Part of a small language model's weights: 2.33M parameters.
Each number is 128 + 24 x the weight over its row's rms, rounded and kept within 0 to 255. Layers, rows and columns count from 0. Numbers have three digits each. The size before them is the row's rms in percent of the matrix's.

# o: layer 2 attention output (transposed), 96x128, rms 0.189, rows 14-63, columns 64-127
# v: layer 2 attention value, 96x128, rms 0.0612, rows 15-63, columns 64-127
# q: layer 2 attention query, 96x128, rms 0.0786, rows 32-82, columns 64-127
# k: layer 2 attention key, 96x128, rms 0.0841, rows 32-81, columns 64-127
o14 090:112112166186165097140150110152112122092116172142102109141106106107111120148126122089109096103121132141072144129145163111133182096122133111102132110083124114153158161162070158121111133164111121
v15 089:120155082133060076099163109103117130111106115142126119058095134126163108148161113110166148129107161123147133087094159156138125106135153152119153124154120129089135134135125132121118129176115087
o15 090:120089160118137141098172106142153162137118137132155147152117117123113162132123154132120108127203124159156146148147094135131154096122123178099128126081122140104137139160130145097138144120087170
v16 096:144151103138160098119093134101149158101125167128115103122127156124137083127110115113141145118158150134143084121134124151115148155130126089137119137099110129104140147153115165067135125127154077
o16 090:092125150130168125060098145130108094124140127159107117160134137115119107137147161128137119119147093125123105153118152112099149106174106139159143153152160125102153138121128129149112157104135185
v17 081:140083143112141112112120091085133106117075129125131128190169174125110106109135127111142116114166125116133140142122155090182115127125116127147152133135133115129117111104155161131102115162102132
o17 082:113131098157126091166156142125133171119125177123094079145123113114112152126098104141108111100116137148115131173126143156130129118088129090063124098090099137136184102163113134069136112149109138
v18 083:124140119114149085131131120110128133137169120126107148192150137096153126123158149129183163129138151094115171158133147149131105130164129117141094144122081075116173088165105127130158143173119168
o18 084:125135127137099134121119133082145102170130113083078137133135130152120123154129096098137131135165119127144113142138072155150120115142121117131144127145102153129171177145100086154114129126102094
v19 091:144124137137104099094153108094130141146152133076167116107110146095138143106144169105146118115112146097098093121095143116141156141125087153094132121122158102099119114134114140123164112157128149
o19 096:107125128110080139159151109102118124154143173144110111135120126113122124133108086134112114139172110137156144108110113107107178099122140116131142131113092139140151139162096151168148111137145137
v20 089:126087134089143151125152134122148127092120113115108105077168128168153147132158128137148112139153133164103100154101135114104148135103122126155167087116110109152122123144103119152095096121107093
o20 096:116085143108125116124148125118142097119148120121140179119153098166139126127133120105133136122108160121090081191139127127094106111120121133116147126092123118131156138084118104107117137146180166
v21 092:153103106151079180177157113089099125094129112103169175140105112115090126118160196101107143134122115119124129094132108122124151126082120115102137163109166138153157121120117113116163116142070128
o21 097:157138075144142161107158127115130116180112106159160112102115164130154134090100134133138155119164129148090165119078127085136122112122131120105153100129113133127109128097114131180101104135104130
v22 080:147121161133130124126158112138120147115145135151122182143152080125103134100172108109109146145168126132136085134137147100112095132179154120136132114098145131156113111112141180123123157125127141
o22 083:136132145160126179144133131114149069141149111103182158084149142162125138148143156134129158136118126121166137150122127132139142128126108122146125158112133130120082130166116086146127113179147107
v23 080:152147130115134094165169113130112142117133134135121112125146132130138133127149101154096123161132132171134118175141133115170143086125110131084128117138159149096125169092109146101113124153141164
o23 081:127146110144139132136150126141167101123133112139086165118098149157132120104131117116147124135129122128160140171172178104136154173207123095133104125130119174144165126113125153116121105133172102
v24 086:112136147110103093100114105101144161119113131120141190174115148164077131115098160130149081139154118110128121101134124128108141094119127130106160138140141131102132119170144105135114115098101115
o24 085:162154088119096136091143145112102156173118156119133126144111151132146141117142144105123080133128138134121118107112082099126117120137165123161157088115092108193126142137083146120166169133131104
v25 087:126139105108167123133128119117127118107156130131154117143166158164149116161116144130138089102144163143115134132155138139154157141088087102181098118171130157115119083082121104119153145166148135
o25 088:163132105085163155138104123134123137106154155139109102113118133164098130143144132098134151084079093145119131163165155156081113116114154103099146148140102132164107128116101124087112103145119150
v26 091:145100131132083127073114043146141123145124124120118122116125113100096111138167132098142122163133090129131131138126160137101106119163079144116154101104128126087093104113128133138117111101133152
o26 081:132109186156115114132110179100112159155134098105087169088136148109150132110162125104091142137158133094142164115109116080121168096126123142147101138119110136101134103137142146123085176145151113
v27 080:155130144143094124136173091137135080140103133114125117174162141113160137131119137122135105161127159119110148109171117090131154143130115163129117153159106126125136092145128126132117166135119100
o27 083:097132132091134138162115159106127182174109163142122133122141089151121153120112097075142136112134144148120151151138109166148086149111122064131134125139113115102153157138104135096137129141085108
v28 082:119132119185133113145125067120144101100109118103144097161112089131113136103137105125083109137109122113151125146104087152136142153123134098134119173132128139118117144102153162103157087112134102
o28 081:105128129117166141096103158152088151090130075144166127081160138112123128136133111181134107120154139120129117094110139141139120151139171149125139183134123138088150202158150172106079152143106146
v29 091:150138103171129114143115122119106155102112154158140151138118098139142130129128116165151115105106131137112144140135107108133158154148134073115121179171121136119166154098129119113110124157111155
o29 097:147121127130125087077101094086077089166133137103171097141134127145111121104114100151087125118132166141119125110158142154143099140100110138104118129126116110170135110124175112102148101109139136
v30 086:121173105085107193124131110119098109153140146122097156108141152159145085128134097141145114122146119138150137130139108125115137130129157107105126085121143148153154091144147111156081157142166117
o30 081:113107084126127087140145134101161126124151140142106108155119140148142115119122139112094128132082124132118084150112097118115122127127106101158125070091079128056102125112104112127138149119125124
v31 088:121144148098118149155125124128132139122146123070144120112127109094139092148128103148091161134086117137131148130172143142171115108125143136103126147164136137145124137109113126099125136142124113
o31 088:078115111098126134129138107159114130137122101103164119119118109161129131160111148107111127147130164148158101131134109089092146142137096144116088157140141112126134109143148108129147098108089115
q32 103:120155110134142109132116154105046164090131096139126151123146129147175147126128156144152135095127127148115118152115148155079112164143107110150102116120124114157135116143154168148139111124127111
k32 113:141083089136104129130124117107094137130125067114108150105152090116135148156136172157123118156134099165129125129156112143117118173165113128155100129143111122117109153147161165127171124087156110
q33 102:146135149130139148143126095171135035143104163116114136139119148124111121154145102130108135110092147090138120106144117132156172103148117160115134124129166117132095112126083122132123146122081145
k33 080:134120103150151134141118118114132132095153126152116113118131109141141132115099171181117137168146109142092108050123085107097141150134135082159093158136113124125127133104122139130131131123111142
q34 104:125149082120078103153134094063097116080119091096129131152104116129141146130142143157084117128138145142101132120111138142115113149149103166153093146113118120168152114122146142145153115146116105
k34 098:127129110134130134146149172144090169156153083134132148107144104126162178149128134149179137131119075131122128157135097112094107108171116101135122108124114160122122126111119152115143094097126121
q35 101:097135132135140108128121122149151102154140104134161103116119150173140168124117129142120130118129140104160148083157128140157127128124151142141116145169143163141138099124128133102106172151153108
k35 095:103136147127068159171114108112099125109180144078131139167118122138140113125139124127111133104119153132089153143096129144128112137122095117129146098087126101168083125123147162183136103124170106
q36 080:159138129150088116120123117150096084129132145150128124134098107095094088100128091139130121125094131102117132143127127157124146069092106185169165148117130158136079157132107115151102109158110145
k36 087:123152156108152164103139129158152111134154165163168096132096133139136097104149118121156111124150148112105127156086162117157177115088131114155128156153111120121184117149110104064132146095151133
q37 089:135123119158116100119102127106088103114092080147127165158116113116128116165104106134101093094109112142162114136140083153128127125167136090124084099086118108156134099113116151135137135141110113
k37 097:105097095184123131121137095100170150138173111116110113140081104082130132109155150162112123127142139160139169124137101107119114138139121142136120164143154115115140126117129147126090118122075123
q38 096:123069156130174152143147098189160083144123131088134139151095138125102111110129095134138126167092201124148104099102119135144125089102148120149181149133123133114134143128101124118135125124101148
k38 107:146171165094161134118149167113086132170119154142131089084134158126119098117116111091122147162132146088133121108127175115166139153092140181124130149143109166149106112152127129123134122149184121
q39 072:098101092110125109122151123125126154123119133098114117187141115096142138165127113151124099096145141131117149118124158120137167136135133120144126107083122128120116171092108165146133200146130137
k39 081:137132162153131164073135079142145116104106121140126135105135083164119174167124098151099135097120131154102163135143138155146119129119133147148088143119111123119137122106142120063120127120142126
q40 096:138132129112102080135116161121131164119167098123109127106135133165169137114151191112138151144134125165115138121151180095133109129121132097092094118122166076121161103130119128119118117113149103
k40 099:136099088120128073136125134106166117126115072130132135154112098131155112142093106160149140103140142145112131137205139110109117111163107099118139158117169117126147123130148138103120144136133151
q41 099:119113146115136130129134144113162161145181148117144096135107145148127108094103139094109161131148165159171121079127122178125105108117090140085148112171164112128171116122158108115109115129126111
k41 096:134153084108124125172153101118137147129140148166152130128112120124143173118129156111106099098115183080145117107079137127131180156130114087132159117140139130138108113125097130159091095106117131
q42 108:143108138133152168122131169109126116099122121113128127089141116114129144109159150131096119077109116141113135159102099090122156132069101146127126124186125100148171161113101101096156149128075113
k42 108:139148129085111097138132128149129147166132166160155116067132139120144116110135106105179145148132144108140104134111134172084130158146121094104134119116131163146124112154096141153133156147088109
q43 101:156117120127135130125129134116116090140122112152124112127096130141120121089108145093104126128127131141092147149132117126157162100096163107136118085122166151109147110125115112099119137165138089
k43 101:127144131137124098104140125092124151148111156083143193142163126092100110124145106145112118130115130145119102125133121116089187108078140155129140121181153106138114143127114140117151125115139137
q44 116:132070115112108155099096120136157119124143139141137139135111126142094169083129124170161112154106141130141156124154106126119108140113161134152118130111085135115151117149119104108077117115136113
k44 115:139146133104116125157130168130141113089134136152199108132154184133178115140127132093144160116116126090093101092113113126135098167100126098103111168128117134090108129138126103151120097099159121
q45 105:131143099119114097096150099129175147127148100135172096129125136122146132159099172094158113161137139150097103096120122128131113094101156104143128119166124135163118154119099149166149104150134121
k45 108:133118117115101127135095129108136180150150101136070136172094070105103174150082144124103156100186142110143134119145118121129121135165179152148111127112112093082140145146141141128134117145123122
q46 118:144125095159145155135089139136146163103123115137130187124081119153142154140137158129163155107148095158161132113111144127097123142145098137132106138122140100134138142088163155145110157111107131
k46 107:145127122137130142078150135111132140139136100130081099097136152111107077138108087122139156112130126137126170176122103144133139136099156128096109145126153095114187146134144138066194127145142134
q47 092:117129135135149111145149116144120114157136115151118112143061124155107144130146115125155096120104128126097166143139135122135113097094158155182153132115116092123128109129118158159134088121140156
k47 124:127118200139146128104129127169149101148127166126142114148143149125144082099128119100142126121159114097137093109087153118166100109069097132110139127116162170151143154148105095107121136117123132
q48 091:095148139130161133141138084127117105160152107153108130153026127119145118155122099174148095101161112149137140176123146113150143105156133129147115144123123099143109121097118173134159132126143094
k48 138:110119092183087115129151106073134167113148079131088137126091077104127127149106152184125112148153135164140187123153123123104093111155152125143076127118131094122137144126169171120128135121087115
q49 125:102105112110120133128128142063129171123129097099096137157150123135152128145134150097103112126157127138120180121112092171107098190158130144134122099120145126177151089135186144141127102128099112
k49 090:097149159119126159083151127080161117090156148106144134133080170134117122155158107145088130118146114116131126099201124105160157137105168168131119119149140155092101128134155161133099149126143149
q50 100:131124089117108090138134130177142115154113151150127078147127175104107126120139069154154131165135159098140108136091122160147162082147117159121119109131159113108128138110124092170129117124166134
k50 105:128102133110105134109114100090140124101129126084154143120127108102082101123123142162194071136130121144198155112162138107102126108140141129126184080163122150119092118134128128116136083123168140
q51 112:133116138095138121136113126114153092146087157177151125093111118149156123112128116152145133158102128164108168114165097109139100129124152110156135123126127071101122163115137097147148121124122168
k51 103:135163113150155161130126124143108125128097113104095132152144123099125145161143100129138147115136117153131123122147127129084113136134111131134096108154135131095155135107147134153104130141113110
q52 105:107117105130138108143112141121123163178170160165166121115122138111101138120143082096133128130183179102164147126142123133091120119134092119153165129123146132142103136085124118115126145138109124
k52 108:134098140137091131134117118131103114118116101168082110082134133119114146118159124152113115158117148159136125123153105142133115140105132089082108168132086142083111094167132145101104098127117184
q53 105:131114111128144163199172111145143121125141106168142115105116105129096129162097150142107121119123139094095125127137103128103106122087141134114149176149164155121126111137148116109100128120155166
k53 100:112117119171129114179123140113145161096136108113137128128132102148122065165086132100119132123128091124124134137141108099127134131157104102129094115148149130111083140119172129129170089149087112
q54 106:127102214139098125151111131147118131112164117116146139130122109140125135129126125130122177072145122116157172131142127120131118098099105119145124110088153136110129113137093117115199081068114120
k54 107:158144133155107181132134146135158129163099145144151093109090138112070097143119129130110120110112126084150120115116149125147154128124123141129145138132121125105157131152075113141088126118104121
q55 109:104121158110089140111129122150089125147178150112140135142123148172127166114130120094088133133123144051155136100130150153134097149126186114117124173166106136130089158153126120110125068080149146
k55 100:142122103165121141124165139117134163114106110142104150133094153122125153148124109119112128133120094149143117161151113135149135134136133125142131103085200075126171119089154125137127110125081131
q56 117:118128142113112164119121121162125055155137159144126113124135120138115147150105127120155109105072148108109133129103118149155085126152127147131146163161132113118131125123082091160081155149089112
k56 117:122120144126140148121172109106155162090177093089117153130107117118119113125163117123120173147084121128126137112148160138127112152152133116115092136160125177156171156123130172127137122080134125
q57 111:134145120135114119119164112143122120108160090110166109123141116142137171115067132125078127150119135109130129103163152098150175133148154106122117128144143130132080143123109104112107130148119117
k57 100:086153135116138119162100103115100135116097164132106158140097111118088091120140136126146136135129146135125111168146130126123146145109146113107127155136076092140157092090178130151139163115126135
q58 118:063157114150107116143130102151164141138128117113125088126136119152160108125084155115127107134117131147141101113121133120130139134120135172168126140143148103185105163142135142181111124152081074
k58 110:146089125120130115187139109112104121150100170135108143129145093131116146131103112090142122156097137111112130140153116129145108099110190181110151148070108115140123108141103146112102136146129138
q59 112:154145121116129154148113117089118115100105130177155152130121130159141117162125088115121129124097117125124111146081113130101130100070151157143100142143132117159123125067110143161117098118134130
k59 105:141132095132123136138139074135164141126109141106138077136083147107159169095149090101165109117142127110135116096129128118098110190088136109137114131106074147141140136150143162098164127158099125
q60 109:144101207107142166090126127100119094143129164112130142147142153128146131145112151143139144162162144089102123120143112114130143083121117145134139160151130111145136141149113136151125147159170132
k60 116:163078110124125126137134116144142104112124085084120116140148137178138135142132147144118116146083059166117149152117169142141095183146145117130114101157112097124095184151150164143107160117134135
q61 113:146121144107143133115136190106123159140128119084123122155136134176145131168126147135159180140140129102100172151138139152138138091164133119114121100161133091123122141122120091095093091110113089
k61 104:098132103180145095104111133140144138150084151161131149112104126118099082099143137156118118136133116128116129078070123154154119142112145174139158164094125116156120149148152140132125108117140141
q62 112:133154128138136143167109141146130138103153158109124172093164099159148076144155098092096133122100106109175133128118119125145168110092163131176157109127125096158108091110114107113122124097101112
k62 112:106139110124103141111139128102149123102111097120131145110127128127143148182119148191123130094126105130091122134145051153148134126114126158152133143138137144141131134170162175103134174165155140
q63 114:127163170129127143118124109155152128115078120123131113098178133171120137128137132103097098132154130124141148097132131106088099140123211117133157107127116100115141131156130102106139160098118093
k63 111:160109108123107124129099120139132165117146161124102115113135106127102069163116104155161168090160100128096117106156077136159113101105108135101139197119161146080134127094111165156096155167108107
v32 082:128134062076144136070133164123124121099146134145129131164156083104137121113139118099157126120136135150119158137111104148119126144149087159122154118118101168153112178105074084097134115124118104
o32 079:070143092114148106114129144110104165095157148113080098103147100162119134134137109163119102131093134143115100113120140099126135119140118131137141146166122128099106107122136118109157119152144140
v33 094:154109138105123098127118113153116112178106146136122116173132138213158129107118170123125145111084103144151130143155147146166091143125114128115080113134129109137125123139127102124152151126155098
o33 087:142108130117136155074122085058108111129162136120129151102121139154139119113133129134145119143098134117105164152077140137106110100151129150153120125116109126127079136112148112153066101115119116
v34 112:105086137112159140129132068108127092144122145137143106117156139104106066158090144131092099143100112150134163147129132131163109137101119127139144120123125113137146087133134104133163127141118111
o34 106:133140154109100116174132152132164094137152099092116128100151108168141130136146141128131171138152101090113148129139090177155154182104128115110083147110161150094137152126147104107116133154132127
v35 090:135107155082176129124140129158141106174139151118141152136125103099158135175107137142148127116129142102155131091130122140093112103151109161148131099183160069154143113113159078135109120091124102
o35 081:138134092128125175140150146124111120097142155136130162102106123157196141134166125167100143128125098134117129110141143112096094134136145129119124136116076129115159110151150160145142129123085133
v36 096:112129156116143111151113129105131157155159107054136155116135127109151108145142108144134101176142095134134092141142130103159152125089136111133106154137111159106130118082165090127126109130155140
o36 099:102125110178160138137219140104118091100139181118151129145128124101155127152121134141126167125102139174150153116169105150159113105121124088149131088099168115058146121129121117127109150144127191
v37 096:124148149116158204109129161115148121104134135138137138095110142126137096130135141112141128153130102126171155120091141163119160153114129109130136176151165124086090129165152119174128128151123113
o37 089:109178122144116123158109074108083112127155166144144131136151152158131172137120096132111121136115104094159119132157153147158122128205156098123086127153132078092153136128102121172120105091151108
v38 104:123130128084148101086126114119130122075135101104130066141152164131124123137169117168069140140143132105135127148160097169166147135133138165080113135138139130082157097091137129115128128121122119
o38 098:081127078095131127139107136110152098141145119101140113158138105119109140135093079095147141151127162137135140145166161138138129154104124100124149140109119112135107144108121076131180093192120113
v39 111:069102160118152109106126135142196130119129105119155150113100141130142114103115129115127129117120159149175076177131113143125114111086137099174175101116090119140135099122119143120160109105161142
o39 110:116153093138086152143123118146131138132135090117132136143131154108159136105131130117084141139113084151134155113106092088133104150161123184175148134133113153128137102137084127129103158122085143
v40 098:182124153130145126174142094129154135139084166081140120124134117146122129135109133130134113132087122157143125157085095132101144162152115112125102130087090101099165102146120113179166126134138155
o40 089:119150118097129133140111142158082111135139113168132133119093120161140093133107156101142104144138090154174113169128125111122152126139144094119096129107124123077107162145153143090135161143133095
v41 100:155163124123099110076098153122138105130108106104131116127104097128103164101172145117148121138088125127131165127140145116147138141137090121129153100144091122120090164136128190173115124152093120
o41 094:130130140122136158155112086120152147136045089143109099131128087100140147128153109109105141133170158149072114129111148104120089127160108152133160102124123150142131113132112132123089135105150132
v42 094:121098144187145110112151146171166113117118128127129106129127122080133119105159119125158109128111105121129143102105136118108132161139145138125093127137123095138128123147097129094130091143088096
o42 089:147140128137099140126146113095108121145164113141140114097141150130127116119107128168103132079129093122179123132113068105126126121163142086127123118106100144153170146103124120160169128082095134
v43 096:146158109168140101116124136141087148151155141109142159123113132178095159115139132110111174102125124139147140162116144139153133160156145113148115131125184107152108165122093138120149089159148089
o43 101:156118105104104091105137106087089173115080151104139145172142125137141138139142111146124127127135080097150137129116177188097129135150106153166111102147121165154127109105110142191159129117138124
v44 105:128112129121091128138130081129089122112137133090101085126138115169116088158104149116142137092139141113137135081107088126137170130140113131107148146135130091091169153122098136125116148174088131
o44 095:118136141140111152139130151128131134100115106132141171116148112164145123153130143108124154121094149113107104208133137127140136146096122134096130152089136118135130153165110114108137082119172107
v45 102:140163113130146120164107109170166121121118129198093123101143153127128138107146146120142133155135110148124132120128165123138150151157087137129125113108133142165119068105094143177117101138139102
o45 102:105124156136143157128134132123118127142133153126146130171083110113172132064076150105143102133131127120128155121124123090144126141099141149148119132107148152083133152122111162135120138110089131
v46 101:129143122139130092091087114130151148114129141143131136122114116138148165096070084137133119110127130156097152100105131101140132127076159079110131102166116172103129081096135146126124128131129116
o46 093:174099150138130137122144128116128133138099175123103128121127132110158151187153132098114130142167118132119148093128116118122159156151077124160099122127132128114152077115082090091101130120153133
v47 089:110072158129115134129116134130158099126098166130121118124112134126106096139129144177096117135123158160171152136168136141132104172100106074106105158142136144140152152185136174108104140140147117
o47 098:110131172124165183147132102126172149169136121127106172106141113113104154135132158098129153141126165119127152177152133153115090165122130134128150112080134133065120104096119148130126171149143115
v48 091:103175095101136117163124148109138081162148156139184135125138113099119116163105073145139159113133132115144112095138171107137093142078084133136105159113138090163115137136121119111159120141096132
o48 094:145134139159091141114182156117129157105131173131101139131143163073137096152153138116119102130173147118136109166133133147094123167142146147095097182162120145093123161138147136102108108131126125
v49 100:103140141158086100116095082118110134153112129086153162114157138084112161115120123129173109112087107126119124172120165120139157179128128118131093134156105135119132134098127129155096084114128138
o49 093:153102147129110099099113183119115069110117174158135153132112134149118144112158123093185121110151105182099127118112125122105114122139099096140104099108096163095121152096129105150123141118132107
v50 105:152125133128115151114178085130100103113188139115134138082130126135143121130128085137067117136106129125179161152130127146170160134146095131139130139124143112094121152105128137112131111106147074
o50 095:113147058111157091085104153125091146099109111123082136166099157118141116087203150116161154170168087125126102132156150141152152105090147096155091111147123120155115132137147124114164129142111105
v51 106:157148133100119157129151124123145109101140132138135129128108115169112088171114107139162135127111084113156170138144127139103125123115149108106155114182125138123089106142120128071154115147116134
o51 103:072120128141100135131142094089112102102083146087146124147132132131131141135152125178095127197130118091150149144139113150145196154105167143148116179114128115132154147149138084143108130115124150
v52 091:124150101147103095130114192162134156120126121163161123129116166112100125113053113090144146160087123135102116163124110167127151120133111127138112154157103147125115146132096143137122091113119106
o52 099:136096098119064101114086107113139083135128123143129160122114092159105160125134135091142143131120111108165115159122127147109147139151132165106160131125141140150126092093098134164139115127143161
v53 111:147132170127126108129112150140129111123143103113113149112136123097132155098066131111167100113150139117126134118151153074115111165123159149114136131129128120127102143131103098084154124139088103
o53 097:157143105193122141087124081126110143156150159131129131108121145149128111074154077160123167142135112115128136123122116130142174153142141169122150095144098141089119120125157139158110112103148146
v54 103:105118133116160164152142096145150110146104123142115138108120104150150136164143144103126117132166155056126129173150112097113157105112141079078128152123108144113119137139108133081123121085120123
o54 104:151159107110100128162146144124150133078109132138138086136130137157156095102135126113101117172127130125121144135140105122153138165123156174175131134133143122096118156138122129134124143127099137
v55 090:129129170112151113099133125130134068113123155140134146133126091148103150124114129127132083104128137100119109139145143129140130117140104117101147124121123080139110149150155119146152153150127075
o55 084:126097096097100152147160089131148178129127137166144113088165123107140136100130101126116103108174157101123124171148163115118166152131085101102103114145114175114141149138147118120112125128132104
v56 098:094119150157127166139152126162162143099124138135115124095107132122150173115152110114115153091128108160107138120091106138130136205111158151139124134111136129161209134108126145100083150111124140
o56 096:132157143096141126135122122122104082129131160142118132138138111104130113118129133082162148107097112124136105128148147077144126115146123117156145148125098117135129100149093145140135142147139082
v57 097:163105156112164165117084104143122092110170133129086119133118163115134128118155161119158103096117141155113114116120122115133149145134126156117106127155165125158119132161140093093099142090098128
o57 090:182146137092141127154133136124094189107141132160150173119128097151179088149182089146136127122117123131148108102134162121145086111108183083154126141135124099096136142125140159096133093138154127
v58 106:121139133144130133095109160146120121113094107105118153080104082083119106101103116130111101095098103158102056155142144130145081082143119126125182145139106148143123124100114114123115125093120160
o58 100:141138131112189073174139092128137149184111144130106129138135119138135092128144137127170157113125144119115119109146137060183167114118158147112138157141122151151126104141102105101129129162144159
v59 104:144094103137117153165139137148073111168106118146146149143170083147109127114118108145134119129163087159080110166148139120142104103119103187184092137143161071091136107115167134145111123133121157
o59 107:137100133120132148110142123132122085117138094124088096117110119092090102116175084091089120100089136122150129113131106141130091131134107125100097141102116146118128106151137153121129099161166129
v60 091:160084136125134131141084155113117134098179151103132133146092172120175117161121128137131155116123127112079116119121127124069110156156094157084111054125109132121118117115115180105132123164144165
o60 086:135155123127171125062127156110119143135121117121143119101125114153114151106138130122120089094132148100140133118086132130143117097112154105097113137148122091095109173135116130122148111125114142
v61 109:125102110109114119131106103091106105145124177102146137084119075134136132124140117155119138149119112109118144133122106099116155137101132150157112109097121145113153104158130132141158087135154104
o61 103:106152112098129103113135143172119117110126160154066119125090097099099137145148141101122086115160139161156112141120130121146128127114104103145068115115150090129116120156142104129096138175103125
v62 105:184147143142113126158135113143128099128114110134113140111075117147126152160101153113111146116112104138155110180101107190122128149154129154101119150138139119090123141140145106131116139145117167
o62 098:141105118154084122126105126125117127131132131152144107141124102131145092119165126112154144120097102128116087119151151145112118079082147136108117119090106144145113133119135134196090132113202130
v63 104:130163119165119134148101115192132140146135114062145104136149138112119109134156142124154130110125090102130132128138138153147176170122125144102115165139160118103104136165132128075145149105079083
o63 102:110100124133156093179130108107108121126134165198138143128127133118146124087146111137150105119144135137170096183146148145149116108119160136137132142111079154082154153106129101138148169138098158
q64 098:150100132166116129136138132156178127151123097118119132161113128123119092154121152093092120076150101136120098169150084142092120146131136122098125119164132135081166113103161174145117155153119156
k64 101:110146089113137133145122129127140138134132101139099161122149174121138169124153122189118124143140135188107148110119180128143133103139136106160135150169140120111092164110176083153137114143142114
q65 080:100105106128115143098100129096110130089130127149102126111083113109125126115095166134118138155094147122157120164123111100122124121128124104118126141146190158080143137121127152110121106128101145
k65 085:116141108144104128158154113099155148140158097094156142159121094116124137133110112150140109104151117161102155111100151136115144132162146101179133116137161101115091116095156149150114164176123133
q66 097:151108148145128161132182101099150150135163096116122121138081140119121131149096135121128143103128080138157138131159093113092104178128112142106108133119167095138136100110106154115096127173115130
k66 099:153122101132126084122093117089172124101102102110089111112113133124186135102138124178092118069165112142126140121127132132106148103172135126151114122123141132091133138128140097119113095136127140
q67 091:148169119153113131079138118178098149190168130114145149144149138125131120101155090165152107114088146121101132116130166157114153111114152137143151130123081140129129143150104109143140100118172117
k67 096:151134163101114188140130151114155164127141114132149107124111140124147161160130109099123139118125098135133101130089143108137136108137099094117160114171141130117153129117087149125113137164114152
q68 107:138168132129117124117091100103129140102157117157134129125132114126131148136150177107098133123162111173161144165136087104114109166155094135126108122127165100130144080105152154111112120124118119
k68 107:117064094148109145115147103123112111135158098135097165136115164137136121089107124186089151092123126175099133129130122144112126125165158112119128111096102138143091137133155112154123117140155112
q69 068:091139100126149102102109103139077122117151110134093088119128084150151157142172162099136144128121134156189124129112120111129154106126138108079118162138116156123151076137142132117136109126129130
k69 081:121157130118145149116123103099140098124164106123169151158111112132087144134111102123048079146142154159095163125170147120131129117156102143159171108146146180104112131118081081134061124160144109
q70 091:131077117160136120121141128095170120122136117093130112118150114088146132185118146092113097139133078133134155130139118089102151116115133135090130132116123122148170115109137169157121177154117129
k70 086:113116087124117137168146129123163118123109074150129182125139110107157133128105113157126159153186100141135123112127144130103119078158129096092124125113153106161126115075150151136124150105125105
q71 081:134145128118149110124143121155088115131114173135101140100167130120130142085144116147145123107139152117123108148113144184140142088076137110156107099125080146130077150140131112087160128152135160
k71 099:151126158140151096115116141130141124109124175125142122130131140129137082132122116024108138160112132113154080154135133090126145118112120132137136149143153143157135124146077131137096135098150074
q72 108:107161125090106104144120150160051153167097188136141159136142175145120093102134105178117115144086150108116117080119119129158121108164124130152123122123128127133102148152128096118165090124144126
k72 112:140123158075145160101144167128108142131130150121191093141093152107099177127085123092088118151141102087138096139127112120144143150091148146120140138119131142153150101123089149122121124100115095
q73 080:155117156126120128152095122128122131126135146121104109184179091131129122154162116095125151155174111102144141138084153107104128154153107117146167126101161127140133143162162140149102129134164104
k73 089:127137131107095136146098136130150123103158153135127152178128079113156146153142142150090098142125117101081123141159174128128094074148160131079122123105125089089092148122141139132156109136143083
q74 101:089109105095124152143125108110117167112101148102111119116062150118161142129097177113121090126137091111134131192127129135089136111156154152116101145124139109102183109130106152121138136113098182
k74 093:099088126120107170135155130118129070140123090114131129165150102121167155138130151154103102130115150121191132159130140180100156104121143161139118136119129122093101165140137134117160103152161155
q75 097:153174133120094124108130119169105115112137174135134132153088124128126077108111123154097114109102111115161082121067144163165092099175126140162121137099127135146107142147122132096153110131111161
k75 105:106116153095180136116140148150133134123125153127170123170150127170132113113144109148104089153143157133163126122137097096101162147075098123133159171177175128151128122091091144140127157108136088
q76 101:090191116150139163159144122111081117144136186112137123106160138118103151107142108123111149187140152105131142134114144132139140100120125097167156151115101134151130125144108118121128112140149131
k76 087:140125137163132098133119133135105102145140105124158093184149129124129104141135152143097125150098160105093138113145070158091115106098100130163130111142117162129100125093073140118094123086161156
q77 096:126096114137121167085150110136117150158144136113116081136091112133140097196109177110109121126138136143103157143139087093133119133165160124129137125090136122119146147134122076110150113118120130
k77 107:151090085131113114130103121114134136129149131113100160130136119144163139154140133145101141089169084148134168118141144104137164106158129136129145095120122148115131163146167175115078116104136131
q78 098:120157130074146134144161073143120124114116114117111124116123112127118112116149135091115145073130164095090092122104151131094120095103157163137140117112128107153132165100108119113120186141148148
k78 095:151145122128183124139130097116118115142082143181142138097141170151134138099151095123117132118132108137128151150113122164125148183118114168156111136164162131108115171126130137117114170156144141
q79 105:121134101112111136125172138141130150150138120177120118097133115136150112094126193164129179173119081145119098134153134132116161114129132145088159156120128161109147122125146119129057124160105125
k79 101:122121146154155156111136124143152132143106064138124121114139108129090177130091114132105096116115101173112139104131140144133151145123114148139109111104136084152114131138124117129136145090094150
q80 101:090127130118130153127103088092167118122144081134151143150100099144142154155154109042153096128124128134146160144127135120112107139147091089145127145140120069121172106105121162147124137140140084
k80 138:139160171108140140152124139185100145151125173128196098117144120132080088138126145087146128164126154094144107143120111147176121146058132167134167144148120139170147105133094109135115134135133130
q81 108:116121143118126129117128146173097140146122165133151089094185157143108102099142095142139164138125173134092103134121159121138131076081138168127161118130106136137104151134121090123132089125139117
k81 111:150139175122127133141122104173155134129114173124127102079174146130118116117116123090142115140099115117128118128100161138129197133058124131140172152162115124121138133166095129129105136151116131
q82 103:117121162141067135135137094093124128138110097078088150151133119120097132138147139115120086127145066122176117106126126134085121134169128132149135109121156137043116131133129101119086130123097123